{"num_hidden_layers": 11, "hidden_size": 384, "num_attention_heads": 6, "num_key_value_heads": 6, "head_dim": 64, "intermediate_size": 1024, "vocab_size": 17741, "hidden_act": "swiglu", "norm": "rmsnorm", "norm_place": "pre", "norm_eps": 1e-05, "positions": "rope", "rope_theta": 36400.0, "rope_fraction": 0.5, "qk_norm": true, "attn_scale": 0.125, "bias": "none", "tie_word_embeddings": false, "parallel_block": false, "extras": ["local attention windows", "shifted keys", "an embedding shortcut", "norms scaled by depth", "capped logits"], "init": "uniform", "init_std_qkv": 0.027, "init_std_o": 0.0, "init_std_up": 0.027, "init_std_down": 0.0, "optimizer": "adamw", "learning_rate": 0.00178, "beta1": 0.95, "beta2": 0.98, "weight_decay": 0.16, "lr_head": 0.00814, "warmup_steps": 389, "schedule": "wsd", "decay_fraction": 0.767, "decay_shape": "sqrt", "final_lr_fraction": 0.0, "batch_tokens": 131072, "max_seq_len": 1024, "doc_mask": true, "train_tokens": 601200000, "max_steps": 4587, "dataset": "wikipedia_en"}
Each number is 128 + 32 x the weight over its row's rms, rounded and kept within 0 to 255. Layers, rows and columns count from 0. Numbers have three digits each. The size before them is the row's rms in percent of the matrix's.

# up: layer 8 MLP up, 1024x384, rms 0.0512, rows 788-873, columns 0-47
# down: layer 8 MLP down (transposed), 1024x384, rms 0.0465, rows 788-873, columns 0-47
# gate: layer 8 MLP gate, 1024x384, rms 0.0512, rows 789-873, columns 0-47
up788 104:138155154117094104144060092143064164137095101147118143088154181098109152080131130157123136114202138119132165138127100182158098075193132124151181
down788 090:125163142149157101138148188108154085106120147082122113134116120119102130239148097080091160161171134150155141172142157085097177159077084062060156
gate789 100:224105134152132127120092085107110072128134087152139098119101098143138070112121123112110168131181093104147119084131091152063131157170111130126149
up789 100:143118125050130146151088122134212091098117172147095080121108149177156077216141148165140136152127149161096094075162102149151138146124059082149124
down789 103:093135071149113164112087140094138118139171146178154088188124111072154132125121095099113129145147090085134112100108129106161111145107091110175118
gate790 096:174132140183147122149106157196098081235121116095129109158167118180122191187131157123064105141160115072101126192134110173106097168133106088142113
up790 103:118065147164141130143157112113123093078114118139133099087087129126095118074171097131155187145125134155178098111122154110106135125168077162077052
down790 093:110121134098085161161178172138157133141054136183138048143118116194084138155163103108132160122145201123113061147118117185193135118104052172112150
gate791 095:166147168146115119121084104139132100138133145107160193120135108171140153071152113112149111124133105153194161131081120178187130098142126084115085
up791 093:103090145122128171181126142107152137112168096120151077125151113129107150064111114135084063077095058165183117110132132088085145130141134125109093
down791 097:104158120130108145149189121107093118174126095103126181139104130110104085214108142120076163122112152135144169138153064133140162107138159162140073
gate792 095:089106094177155110099176170151140141141104114118171147167109147150113119138184172136146151149118155061161063139138079117127145088051175170058167
up792 096:148115166110186185139134155107159190091113070165129119164160095144142130126097170111117138117198175150143204105110114153139187153152150085089135
down792 099:135154122138124131151187121098135199166146149129138099148130089086144149159139157125133116125127131118142118119113118047118107145109103136164151
gate793 099:154115127163151117120104126108172086127156187108147211100127117159123140122138117129108137113177103100137132083190171152168098138077094106168120
up793 095:138132147060134065113121134121187092110138136104146087146137106103119085164121117113144107116078127101155152212131059096108099158064155076086126
down793 105:148120128136104137129172119122105145088144111099085119162112076169115174103133112073123185125124070204105092141116143123138107135137126106059119
gate794 097:163121172114178099121082162140117112121166136098143120148144118114075093122165106133081128090135143156146116163104083184141110156127093083127124
up794 102:175072171129113164113142111134131131083071118149104078127097092111130128168164140166139104135142143145094153029116171160117105111162183141111087
down794 104:134137141067191178151152148127165127089146141085124105112155102143136094149177090088174114137126098122082159112132136178081167117110109110117131
gate795 099:160138125160140136129156132103142120144130134124085159086085138131128173105172103175127154158134143150124210118119134194100095078063139067031119
up795 104:132148075196118111144145155132208132150099064114142119105080092130104156111164107188136120111113149064195177114156085149088124128077073165085038
down795 105:142142130139084110141172154137158086118149086155140074149137102087129106136151137156191108113136142087092102068176126138136131146203139117100058
gate796 104:142070102135147150182171114107111143122141089157186116107120082137124199152131150118092117107132142087079145135127115085101152126175097112121149
up796 100:159049198147120136128091122167184130114161167128113156112104172093121206135166118194145152141098128135138072098108171144181147144142185173158152
down796 097:130113121153127090143175089107125080108152026090159161105152111155159111118129083146171162143129123141109066096107078125103101147078071144139156
gate797 105:103127120094139108150098141143117188134113109129148168096151180115130154109142074074100144059074171104181112118111139187132109117086162153131161
up797 103:126119131126148072139129118047160124120108157125071097118169111120147156154102143113143144164128156128130147119102193166138176139123094061139095
down797 097:097133167125137136126142134136112118107097123111144110175159104194113138144164067043122170073149127104125066159120097111161150130158091059097135
gate798 100:115141159119101110093104150103072122068127130129109119053089119117073193071127143103135121134057143122146113081099077212093140141151113054161137
up798 103:120119111134175192145110161098094169150144102164114140185144068154141124096156114140161083106107129108144105113078086069114134080119119201092141
down798 103:166098069136101101109045068091067155127136094157162088127116147101064135149141132147169095189126084118177153121106131145134118142098076128211178
gate799 098:132143141161140145122131225106144131200159186101145232143054078184141151095164136060164151139124142150118109119133131133129114082131138152106075
up799 097:131143084150095143142084108087132101121157134154153113190203143127111094159150128083114083115097138108116125113079119104139124081203092099106175
down799 100:141094171123092144173123078158072111088127094171153058083112151046114132144105158153136160145115148107101134100074113108083082163116140098129141
gate800 095:149106163142148165118073135137195081098135179103141143123111047138128082096147128126110125094183104144173120149136200137082136137094099091153104
up800 097:147119071073102091125166138143089075101127167140059112143085139142149101149137135165122133187148180136123122101072112155101152146126124182162119
down800 099:126157066129080105045075182123117139137149086088137081082114122135080089063092176178100167143037156092148112127131106090140157122161158140130129
gate801 096:134136132094109133083093189108132130135120085113111173091130114172077109116134160201150083121078115162148103173163115093121141164133151107162153
up801 096:085120130082153100078097159100146137118110135126151132136122119102176178090141125197148150179060145166139086095108180115193083127146074102144068
down801 100:166139059145105112071151127097143047086081051143182161227109128111103054164187133114108120117093115148118176119224100117074086144167125095125148
gate802 095:097122132117140201171166115131122113134152071156102089101144072124135127110119160215148138150083141143131128120094149162122145076158097173156171
up802 091:144060137165127068131175137143161108142104114137074142108086053130136132155107087103217107158068115126111130156110091113130135125135133137093125
down802 095:124114081115093136162147085126104158093082114127121064130149124102086163123155145111146134049135143111126163080101089115138125146148099131154108
gate803 100:120145114165106088129114120161158157124054080173169107148099066082131128114172132148126139153087108105122123124119139149125161104154168148149131
up803 100:167182119130135119134178130152114118143122136104050132116148093138146170088133143127134140098133119139214106139168178159145122136072106142196127
down803 106:154111079083123094095146154161088078116142064097126115078122091199147134117123118168131143109102124166169162112105106150154140199188130110171147
gate804 097:054083133120103075113150106125104165172140117116174070128097146118109147079130096156102189137105167100107134159082105141136159156123111120096120
up804 091:169123095186124083120147109115129155111138117116129138100086151102078142192160122110162139123134173109154194103117110121120164084185117116123151
down804 096:087170075109101194183151115079085128093146161171135091123141033077094171059116124095131058133158080122132097184185101092155153119075132097086150
gate805 109:178117121114062116144122153123126034086152129156073146090121115135094160118146103113113097162096163099163177179127115197131075017131165171127175
up805 103:088127089093140107144174120035148067135106109186119048068180139110135154056113131145152138071135150112088095154173113081140137125192062076159134
down805 106:102087171134162126133144181117107140159122171152101143081094104123169072098125134122166138130091124156083053078080095129128160132068120098146126
gate806 098:124177119085115094105121172155149145108153158105165120171082148093157143105123132115079181105156195152101135113104186126117121147139135114100139
up806 102:060118115092174129184144129120146107129104120115108119085141135186095157150140073093127077113158093064160162195158104082099078111112144122117169
down806 092:134117115108159124131133155121168161154117169122173179129094128229142123146152147096115126147111133208170133157160161126142122092086148074109166
gate807 106:098172123111129131124143108128079149205142150127135093109124087100066139049078108108127158113093169131074119112109114134086093136219151078118178
up807 098:106081154086101076162131147139133134136130137121081157090123144141105123106110049146110087142126123145149130125103155183113125078065134108115123
down807 101:145128159110128160125174121113126130135124119113095142148131114140114170095099134122171110151121174114140114113095129146086155149183184062116147
gate808 097:109150172109087171134082133108130173127123149128098158136123153123131136175172143100161046101138123158183111145107117137063130121105073133154150
up808 097:125076094146112133195124150146131126172120201167100150159101121124162195152093107160148148113096119134166136144154141105155118100103137088097132
down808 100:152123086092128192111129147141126187126117050131129081134112167144088127079134123110163086094130160139135118165106145111130111141172171125142094
gate809 099:123157138096114123208130191136103110052162171146142121131137140191121103104156099084082128115110113125119155139101116164093109159162103135137153
up809 096:100173123092142077100117115118086117167115157124116119133090158135114179119176173097118054126133196171166118183121153105129098117106134165151069
down809 099:147078143114110181142198122123072147091129110103156098161165154063149127107153110165079126191160139146102124082136174109175131128170153116069150
gate810 100:215163157122140148035158100116099103127091082138131092115104098207128109134072124070122138158105138100136104082130139099157215130136161198117174
up810 100:177181143086157197147164166076132089039088141131095134144151161113123122142090175073094150149079118111123123132151129131139157164125112140117102
down810 103:196142109156095119101102136127159137076181152107111155125134111069147141134185119082075136168201128128111124099156124113087131136131095128108162
gate811 097:102048120106132100118184124099175148165189172115106097088113126155136138097145115072100156109142140159115132146112080149148126095074169110101084
up811 096:177162158111136129105167159110084085105140137119151142134136150172158104145152169131150103115107195105149119142106123101153092168091151116156120
down811 100:129151121153162117089134141169066140178117147128109202116102098092088154091127077121110156118109185120033124112125136068143099129166092149114107
gate812 098:111132143122115175151126095113131187150123120121129106171091077099107142124117079181116165094149129156087090091199114140194119117089093126145093
up812 097:153153143108155146143123184153129110128154159173064147136163200153177087192149149059114141119072123137084133190116094178165099145124097167123167
down812 101:146115103174150100119179156096127168154153119200128153112121126146035138080093090138099099059212083149083070151082121101160134135089082101091104
gate813 102:142149127101120111195102181085109089115168137163126163141069140111107102184125071084147183171111171133086157126123129124116164144094111129179140
up813 103:158125134117160125090184079180136085179135151139151103141162109146119146146072158132157146108110161190127088153100176125136157123166148091121149
down813 104:123133089162141174151116087144156107138135157128187152096082148113118135061128141144163146198100255154212135145124137091175106144101160106076137
gate814 099:119070125071095117125135096052099112195139132170121137096128093111123104063115158130168104148097136112113130134126159089160141121166063133154126
up814 096:098119124128138123158103156107163121149132149141113128112089108096150148121089183173138061151103085096107176113102145122161171157142124125186132
down814 096:103162147135107185147130166110059102171178115114123148183099110159143169163100100119143170126108162152191059126187097142106117105087082093094086
gate815 104:153133164098137153167136158100151174160143052156102084100143114173135124095096102127180172126081165119129118123145118155130153080093156082170122
up815 106:131090145116167131114133103114121063185118151096132074125210095144085060106164155165133134120131112178106192111106179118127125140158127139098100
down815 110:166147168039168111133094158119106085202087198063127087055193162105107131157116087130098123096173095146083128146144173104137143178133157087115124
gate816 099:156091112103126077140159097126126134171099155138209118134158133107161107130137148124084136089120129163137154142106176153066112159151145151108143
up816 101:140122132104149134100215166085126196042099089142134157134168093136120106141102094103194146101083176104075183106102088127180122089155157176129094
down816 102:089135109168104163201072157158120062081169164126134129181070110176127165118165135139142109191141101117121139139144165130202165171102107111134149
gate817 095:144142068125171102128098155075144151189169145111144183169128143136142102104124195105139094162071113151130233079119136118077093170144161100131173
up817 105:133122175110149162050120159124188142104147121114097127037174092087149091113113100172099148125129118162129132164106137071140156099089151095136131
down817 102:135093135138074182117124142135153115112172136102150141061132236105175084087055167167166127216099087152121086150113129153121123092172158151144080
gate818 094:088137231112113144117082213136123103121110146126159178148105127110137087159088096096173114176113112139177143137125148126069122096088111105097095
up818 099:105162115106065149147079154100099169146102099101187144162137099128161164134167106121158175164186159129132162147139204157132121108120152122080124
down818 097:149128109126122156153131128125173169139113079157124084159079145156129197087099166160156114068122170131128094140202108101112105142135179113080147
gate819 100:113085164136132181078150133104058094166129174191128117119133102119117142081123157092185136134101111096148116150124168084129145114167066095106131
up819 100:145109089130124160140114110167126044117118176159175160103143117166112129165115099124113097160098166109127086183135147093133172095116107131132108
down819 101:144107197128160125098132143090192065113104143128146096159134079099152125187151107147164170160153128126133152107140109129145117065106167168136175
gate820 104:190134127116128119159078082119086049111108133145198130111146136161125137115101138168157125106110142135109094103147097169129105117159163142117137
up820 099:132146104117179120089162171128087088119071149105151147089187101077189125100124108141146171136155146119060139102175098099147130173130154143173143
down820 099:090120098106183109169141148112080101135126145194123106115081098110124116183124090127193163127104126169106149123193159141116158107149096141144139
gate821 103:134083096124088147099095075146154130114125129136136114182145123127117092152099143177107121161170105190140145090137090160198103110112118156134120
up821 105:111162155150148151096100121163127096159137163145107146206122166093160129146143086119157138112162121091105121123087143152104052113133146139143145
down821 108:146106096101162114139108090133197123179105150037114135122119124125078120128156203101175118138065143124123092157156139105165114077090091128129147
gate822 101:128096108169078079186115227149168042133126109142174102095092135095118133172074147141107127157118104133114096161086125157151162193138122107134164
up822 102:163153118076124142168121153145085156126096096110155100154104134099137153117116110176158118100131139110181140131155140105148055116105086136146104
down822 103:128093109177092157112108103108129153132068068085118056149097145132147095137115138135123098173170172088094193067182125118146170117118138103087210
gate823 095:134138189119120153121172160165113115096130066127119087099114115124064147105087120156143186131116119121175114153102103142187174068149121121106142
up823 095:159149208190151108125148150169168118072071105101122064140129115124129143154157123123090143114115091091134110138122156106139126098148157055142213
down823 096:130166133149130157139096155095192117158170178142100091119113112123151142139193088093118082167093123088092131099153109055117118135159143185134137
gate824 096:144158170101081172126118165075095136126137132151109146095087069140124100129067139080118137116152169137192098132128107151150130122142174104115180
up824 097:086186098160128121139074119134172137048121074093110088133195119158108146144188124086092103145159100086118125150067127048123112127081156160174135
down824 100:085177132149178094135111125103134150119145163135119139124162120120077126141118140134133133099188173147165151177157106145055103138154133166137131
gate825 096:189186122110135151122181105135096121126149104107108161112134105123158121096194119120079160166066140129116094118072158145203154080140135109159127
up825 090:150070080134133204085172059142147115101164109178091094108162139062156118169100118136120224135162128137091167107129125127144127093176069136152165
down825 095:115154140152166157148165144147146181147165161140169102104185102083132145141132114156109075104137131134141130115182059133133092148068147132137098
gate826 097:135094155168114195145078142102072178157112064117109117110143144109129137129136129067081188164129126096118118061119124075140066085155133166061111
up826 098:088109233162107150119091086151148118118126135139111122159113126150154134113116143082125157101086146171098107140146190085068148162090129129153064
down826 096:056164120133122113142127114183135104153097115124098157120061075158115144106101152118157128115128143148117181098106132112068146145124193122143150
gate827 099:116096170118133124075140136099135081105134143073078068078211171075105125057139163120134091126114108122147146174120107175110097171139123116162123
up827 094:161164106096155089137153149071110138152095169106105176129092095152144095109110098122143135129154157197097167155107118199173077133112151125105131
down827 094:123128115159036132100122066168118108127170059096093106062141203073094104156142177155146093107071100079165124127144083149095097131113155129122105
gate828 099:135170155139107132080141140185069107141121124124117129145146151098133120144112117100077184127090166174139162196102127141161126099138139161153135
up828 103:080142106137183126124177133053154112086136110140121116183157115116134118149167144086181143140081090104077172198143135053089150140190099125121158
down828 104:131079089165109092108031150125111165166090094119168179171132142099066172169070146171161126136182138147169132128128100123120094154097162131121113
gate829 098:077101125184106099062146157132157120104170158163067136064111053133118130135148123099134168176155094111136155124122119054118197148120134150113122
up829 096:088162127133152200131086111168074108176135095088096097095139143079046160103152151111140075109119156120157134146173103106121090151103138147162133
down829 097:159103114147142076116115128118127116089111144156106143158090168126173086148149168147098165197098097161100137127131114146084068119121080160143130
gate830 103:136133109180110128121098085116171122093130112114151075123134107121107134164104134173134138163144077148105153180132087180073082164118184126127101
up830 105:134121111157088125055172152140104183159131124151139157160177094191135107092156146116148121086120095112143167142136139178119139127143130053120136
down830 091:185171143143155060133059119125121191159127081195188111112137098088117109154072118155155140072101095118105076134152117126127137187126130075145090
gate831 101:053170099173189084150147151115138143112157165150133133110112153095124168109113058130208110155138127124111135088221121157131141140108160171149118
up831 100:173127095128135121152127095139119109136143121093095093193077145138096100149089101139200122140167134181188081074118166135129132120078143115082155
down831 099:141180113179151090117063179191119134126080160103113104138114165120104204135067125174143096108155149121139118094081168145193096096131072108148194
gate832 101:120158125085148090131191149116186131104144164134158145135112078128167151097110112094141162077129114098095152143157155146123130150134155152153105
up832 109:131173137136152095113186174119120057133138150125118121106095084166118088147140087118191144191117146163151151179107153143118188098109076170096119
down832 110:060152135087150105159153163105148136130132104092108150203106137156151168115132092164121143166159114126110134166073104117066083105180158132115109
gate833 096:176152122157155162088172141080090082149162115124118134159160104125133104157087090179172150230134118177184146115154154153089141076131099115137152
up833 102:189161107134043154140179162164137104177106113144155138133102165162150137190154057095092165172106105133156073126078111080179188157128073147101136
down833 103:171141153118056139125135128088129070177144160146138124130141100096089101189113141196120110161148107118102139100103088114200093113175149124150134
gate834 100:125102081163118120145120121172112083134109106146078122115058111025121112115134103130068145182185122133126133111109171139142111046174128126141190
up834 101:135132095142147148115110118071140136163148170102054106096119092097110112118113133159094116139114095097054095097137134152136105169108090138157120
down834 101:173145162143163117148143104113105141095161150133079119117205129137108180174130191164161119124088142135140127110085063176138098192132083168173099
gate835 092:089138128128172160086139217120187121125126137127178150132158112097127194146145200170102082090147100106148159152106121096096105106152137120061109
up835 099:133076156091148164155060120080108155062121147120126084151125135154130077158151132109146098075063134101154148093132108156198161172059096172153120
down835 104:136156084112081146095092121136159161137175128094112133137146153139142108116119122116139093159095122130143106136163167109099162048134053056111109
gate836 103:171158153092106085153110172091134136160202103080139096151104138176108101141085127135137070163172123190165149103119189125122112084063155093080110
up836 104:158126186160116187123103122105092099108155104154071154135186174152107060104156159149154139159054126157119163140118172135086141135149117122061084
down836 105:216141145150127126088122165155152140103163124156077078102138131125162176120146170105213144171126127120118109137121136197099101140130154086117152
gate837 100:134155174091111188182122031106146071141091149135136148162163141142112111173162109120128167101080125154081133126092098091134140158093166154130139
up837 098:051072051095170150148108211095115157062172131115105140097132170130119115122103117167101084127166168110181168110122109147126119111087133113167155
down837 101:078102114070046140113175068144141091110101082098132151119133122148086136127066115144141183097155101074131106108135178144078109142152094133113133
gate838 098:126166168152121110112153122143145110091087124147126110185196130133104135116138135113139152181138125102135141154097177119148156163127103105119161
up838 101:077123115144126106151107211163124103145165150097113086131171155180148033112188140157178107157122154188179169192126086116237158141107094112184123
down838 103:142152071159082131155157135086149122170098145162101079091132071118186159093073093125119055106152074131133143113164137118119055099106118102134088
gate839 096:077155096083133126102124152137159153109107088116125059090087151147144103161149094157062111125138128171153073104139130132079178190114098080186137
up839 095:124101145108123190072104102081108180140091120118087146192139140050174076176122160106113140132063116126052146127094143109128082103183115189094146
down839 096:125154208163115076103131165064094159154141144217129109094071154121143147120121134100093076092130156126095107129092112148165188086080191079142146
gate840 096:094118060084159107108171174050138120122151111135128104118083136172132114081141172146111105133144157117124107106114124125186164121092162173086121
up840 098:089089108068189113129151121111156096135098176136108126151093154095073130172183092151163168109107102142137081159158124125090136114176118184137158
down840 103:145114114131108188134090116109105163110151101113138161161166130181146118124118120138151104200166136140112151147184101097105118139136132122116105
gate841 102:154110149137097130159160062154152126176160059089120147119080087151161148160054118144083151072172128114147125183137112123162124165143125091140182
up841 099:118140092166094097132135174104218084084063085093105144122117158188181105154171099159092134100191136115117129129103125084163143139153159084128179
down841 097:103106131114205101091121176108084091125110132180170112178110088093098077117134133147116159128117152149134126142131146098084162126075119116173151
gate842 100:095117087134177145191126108128176115115142098114072145134084125109050166087083111176136129144116085157139096104124122154089077089159165149148135
up842 100:135147073120099143141125090226163121128108059129102082161135118131102152088112116122111137125050090153131074127152094144167124112123161145065174
down842 101:181113117165151119163123178126118159163035043137158124118183175038098153113133123176127087133076162120139121131090183122136129140189098106106131
gate843 099:096137088074061176043141173174065155119075153156090079117078094139100138118090161095137125163087056120170132173153089112106104153136080116146110
up843 105:119095086141190182119119155128113143101134109130131163174173141104086120140080074223109174133076166132099133128110158159116144122161131126184126
down843 099:097170083100185136124130092100122104093142114116141116131142083113094171130133099166133165096159147089111085131037126100127137149118146119108115
gate844 097:132169157143087110132125165095127121113106172122152102132123176135114113089081165090138143127154113190171186163166133149093063091043135087149167
up844 101:125131119130143135102135118126130140175165124121076103138153097161110075150163103104139146145077126138103203087092156167120140135150161109095105
down844 086:127168151157131074147123142164120143146102170190098079187162126118101111092112174104129092137153082193111177148155159150113074118162136108102154
gate845 102:124125130157205150129126158136117104183150182129113096115120143060133115109148132167116104146118107147117103121139145138144094207129171159107148
up845 101:204122103137170170134086136107141109135161152147100185075094095139139080091090140080115095129141214130139075071105148163120134131072148115130170
down845 106:129125100094125085111144135065086124106141174135090099117167122086193153104167068114125123171118173120114091110121165118113109135144213154142100
gate846 091:162128089130124119159123118108112094144120121137178145134124079126201106125155150134121179132145168058174189110111123074201172182123129167131130
up846 096:100137096192116102090082107121130123179123107085118133144158146099137140164139108161097094115163063117172152122084128117155140124101136127127127
down846 095:139167149113184126092098165181225094179157161107133109160132150075139090117104140078200173122140122156109087147078119177085174110179116176150125
gate847 097:116131095091168176143155139092129085136109143138085113190081099080109170138217159098145133116125064065067133112116105131079151130107101097126119
up847 103:107103047168148143135109123145116071142137152131168150113054115151096110174129114116137078160111147139175113166148058161129176151148153131136121
down847 096:076135169120138096146137120169134171088131120203127171179071107111117154089212174132066151119147103136091110166147153125160154093140149109140085
gate848 104:084148053161140150109130112126126083110125121138088064113168154106133133122092129118164120126187145093176123152108135130136150130128111104104136
up848 108:150180117108079128130131119110147103183191160120141132095116106152127145133105114135119110100148130127146090151123119197098158114103090154096164
down848 104:155161091106049167133165133091176091145100152117143124095158145140132114181132127139083143150152080156170067162140085111162125150104215167091117
gate849 094:173156124178123152159123078167106163101111151159151161137131104087214098146187079157099099170128158166124156123106167141146159113162230177111119
up849 100:150187123119097141121082117156138142107127103147134157111145119066191162118168143185093149130164157150148155142185145133112164091147172122152192
down849 096:185151059139133156143119148105106132092135153136128095112180085139122135109127141097143078125138107108148077088113182133133140163152092139068145
gate850 100:194106122144122169085074167131074112149180163093104162188112141121132065107130231137106117162212124213138175114156178115066078100118121149139105
up850 097:092140160176156125175161138133034169103151116115117062096127148151139102122180098109125120091181106153074107160160118133155147143112104146113054
down850 101:154107098088160123108205112120105132035114124112156129143114156089141144111197163134099103132126122125123111153173133143130134164126172135131193
gate851 105:174116119118092122094112180120080134188185141143117128170157086143160156105144144115050121159182076102137110159107133134199145123131099148125135
up851 103:145174115141127137139137136097176087124158078117109099092100166130128108144102149168112154081176084138099142117135100126120105167081124114203110
down851 097:138136127118148146063153096094115113120116174069130114135108124129171142167121166109131069170052174091110152110117165155083149182149100099144206
gate852 101:120131113088172182073145153084174110122158157163094142132119105150127138134164126160111186150084091161116148107103203186116069170087106160133182
up852 108:137126190110146161162115119067162105168170204082171150188133149152089114167165101115059121130118146165114135116127135089153117167147165156095122
down852 109:110154171075079139188094150104096137143136159169156174100152159115152112103100137138127143120098120160175099090115090130078156122157187140122157
gate853 103:115078114116171094115127150114148082175122130149146151138096120123113099142148102133146136165144145101123122112108109186156163119129158127119177
up853 099:162121108116109084152085133151111091112148140127154099171121111178126133143118121107096088208127108162163153147138082073063079086113145165080110
down853 097:145148133077140129194134096078132100154125137124139174093152137179129070119111155096137197146161162095117151157086207116126131157150131103101094
gate854 101:149149149122123113146108102126152080117101118180125078052149179156105078143129136087083125145114130190114161200148182122140130082131130143117105
up854 108:152121147108126152141156187087165148106126144112130170181112138130114171140103121129150125141149176095144189090147068105074105138131126077185190
down854 102:101135201152147144112186101130141122153149149138138176145154146181121161157098128142171131142116199095140124112102182118117112103128152088187154
gate855 095:099107107132147135148087119084143128167137137132172154147131143150129090119156084165173117114146115132130128150155163139095124107130095165083138
up855 106:167126107121136105174120107061157161138103175125115159127105109131092178108131152144102136095151201104120070122114075084113104123153192154131137
down855 098:133127175172131122174099115078209124131049127148167145103128106163144118093068081092135110110100126136120182086095101133175153174119107099144086
gate856 092:138101081122172207104132197072188129117165149142081144115161138191100150107167126152082172108104094189121134126134167108132126069147069099146160
up856 093:145076100122114175139117092093135127125111067099174116128178132109119181106142136102110062089114173104171156132123197149163097084183119117148141
down856 098:081097093127118147124144115084126136142153213137129107160104129149173094145145075092068108165082097174135078171085134164124127108126077177153126
gate857 091:099131153147140137139149145160128098143109119110126121084107210144144059152135147110126118191109096129115165160115187131139105147098123102074104
up857 095:117088113179085111116112143103079157167183151141127139102102137148123180149094150086171116122142172134046150083196093119110129143136116188170190
down857 096:107140116104109132138088081163162184182158158137135104115106140171155111117136143132149113122119128106109171138105128088147057116148057055131125
gate858 102:101113126211139191128113195131117132226169142136084120169100138165129145123138140135125119170130144180130089170156185149131090070087105125175117
up858 101:135137111140122074100125171174157085112121153080090128105118121152176165118173127153120109093184168128123113126157138089136170201117164111127108
down858 091:084102167117062087123127124131125140132088130135175159109064092104178101120072103169127146117170103112120136101095085116162119195127123179146152
gate859 096:092130100154155097157115119140161115080136110118098150096068107121122100165173129138132162119170083118146087145173136122149095099120145094159176
up859 093:164201173127167124124109083145116138129129159121109126206067154109173128160108087096171097146111144127181111104142129161198129175147086174144082
down859 095:165082086150100129107090145105082153143123103106168125132131134153176152134136119132106097143128144128101164152177132122120125137125139071142126
gate860 100:118106126125173123096187140113112123141086150160160133093149102185168117150081087149105182109139129123122187084129142148130122129118110126146138
up860 102:173167125103115089106142136152165129100104150110153111161112111132121136138135158140155111131147138130153125093113174114122233185131153082091098
down860 100:184139170148091151147143150159129154134140089161147126092126125110105178130103179125142119098192124159116120109076079108122104137108143126180162
gate861 100:151108175109101121158157111155125173136106178137156132173103163093131110201123111187131172121166143086145133127200135079153129106097112145159172
up861 096:109090145128108153073114155122116110165091098099176099119190112173149151075155170139130077129113082147183098184128156128134132078105135081051104
down861 088:128130146156122096182159158166128117130184178173148153171133118139115089127143096145130155163150153078113092163155134146138149180112142137187160
gate862 092:125089110149127157102143113164148072151132051117115096152127144142126144124163133137092137101142166147137115161180114181135123196085131156135118
up862 089:096112158106162088129103134124111186088140132156114139162118095097153100144134163123080145148068152079123079115175177140092157112139096111150138
down862 095:124158113135065174170128124148124100185158117115073182119096184129140128131098130154128079153159047178167109128127153083136160136116121078164105
gate863 101:170167163102152164124119159128072110152151101114122139122088157116124148208144157128068118164078129120135165169107101148083100172112087164111121
up863 096:143141144071067072142112127167130166108139142126112140106096153134208115096200092152163163082158114195148120101175143101167134080132111123165127
down863 099:166087107106145067093145105192135160107180057108149123129182125078122086149093104096130126115091106130120119199116118133167119121138104169121135
gate864 100:096091163079100122123088076124165168111130127097121091094047024125190083101064069179141077124191120108098125142068120132141089200123126102120092
up864 098:081133097130139132157084116137097125119146155100085147076057096117092128148144107142148092125117121089118153126138162137106116119094130175068167
down864 100:157143155161131121124156128140201123175137069082140120141155113147117157109212148107158070086176115173133163088137112143157119183133103113192161
gate865 097:148117112114098098117129121172137132115147095135114086176155068125142168177129098118100179083112163153108137114179123110186123137138143183164131
up865 095:074126125174119122157099130162152150119147079118139141144187111076135151148093110117130071127115090108115136166215080066104096087150112116140166
down865 096:171133108076151153188136113060130131159169193097175071090184109198131143132160093081139153144180147142127104098155173135168151169122144163100115
gate866 099:114137175190121153175137112130149145104154158110157169113117126139150118144080137110100134125131129063129146138104185188141173167176180086128142
up866 102:145124174117106128130146120146181137102093096125137140149150173191086052134112149080108113134120111193099143107123124151108103144116117074150158
down866 099:115109144105099159088152121150085160152086086092187180076083091145117130124103186105108109109112169119122111106112116059205154167121129152093141
gate867 098:199146112145104137142171163140131111144142162130162139123158172133109174197120166119124155128156143149152119194112141137142119096149107167100146
up867 100:133126079134167095112103118048101098089164192138155118104128101087101159155129163098088098139114082176159158136155111136117129078105108157131080
down867 100:087127184166112109163102081144151151123072098132096179116141158167115144121122104135107102183105127103143132104041063120141158215110153128067094
gate868 095:132129134199061138118054070132163159171175147122102128153146144139229133113144101128093086124098152137076133116177084178174115149139122155113075
up868 100:105124057144110146183080129182209092118184148111106144107136103122103113078153123098086185179078150113114133185169105152170148112105136115066132
down868 101:131154068134099128123097142070115088032128074109164139127132125129101088101126126154168182147078131112105136081117122149103137098191091110156130
gate869 099:131133153138164124158168123104139122147131117152122132098072165152181129146078133137117130133151115141120101137138110103117084109160120155108142
up869 108:101088125179147153165142188126184124213146108148132135118071197161153140114130098110183203113144131115109101076198161123153162191180116189148167
down869 107:127104118093143142138100052092193166088177160150156166116125154133123123092145151144123163162165146072103077094124159061141156091152190127104147
gate870 102:046067121125140145137107101155121143064166108116156160137108129121085098163144098102114133157166120108124118122155105107108115136074152120152127
up870 098:092109145165152111155121148136095176132170197163124052126090107100142139230088131123139163101195117083139091187158108120172135097161129107198084
down870 099:137123117133132163118163128190157082127120122126134151089176159119103056162162149128101140154189091158104106162085171121079153137115124079148077
gate871 095:160141131128133122120106084157182143104120087118089124155094132116108141091143160134084135079131114117128121112128144102120148116142159151133121
up871 096:134141166069086184176147173188092069090127169126161099157098136123166111122124100129137117090123101119094114155105153107160066122196121177149062
down871 095:103157075122112130103150150120120129186124050145119154141118149132123130152136178108142089152120098097157133130131096139111082164132153142160142
gate872 100:103098097097130096095161145062082118135121072113120117105167127127088118099105144115138132111193092175144147129108146123098144165193106120108086
up872 093:134130148135175147069108079127143138140199199169102165172152093070181129159137124093104156133099137144121102110056132073148177097107176120148087
down872 101:117118142158081091103082114153113138143145160223171169109116163108160155121069146122170109110140090096148133127175116132155114102092102139136112
gate873 099:198124164175206142138074101113168166130185149096139133101118141163151123180061161065103061168162170133186148146120169081143175145072112134076188
up873 110:133067109146116107100125199161140130115059068149171103156131162107125106128101120162144171137111100126114108123107086111078098096114097136152100
down873 095:139113150173120120115124161155122124107117121137095093080114163063103122148164096118146180106178137178124137093092102110107146100153117113092093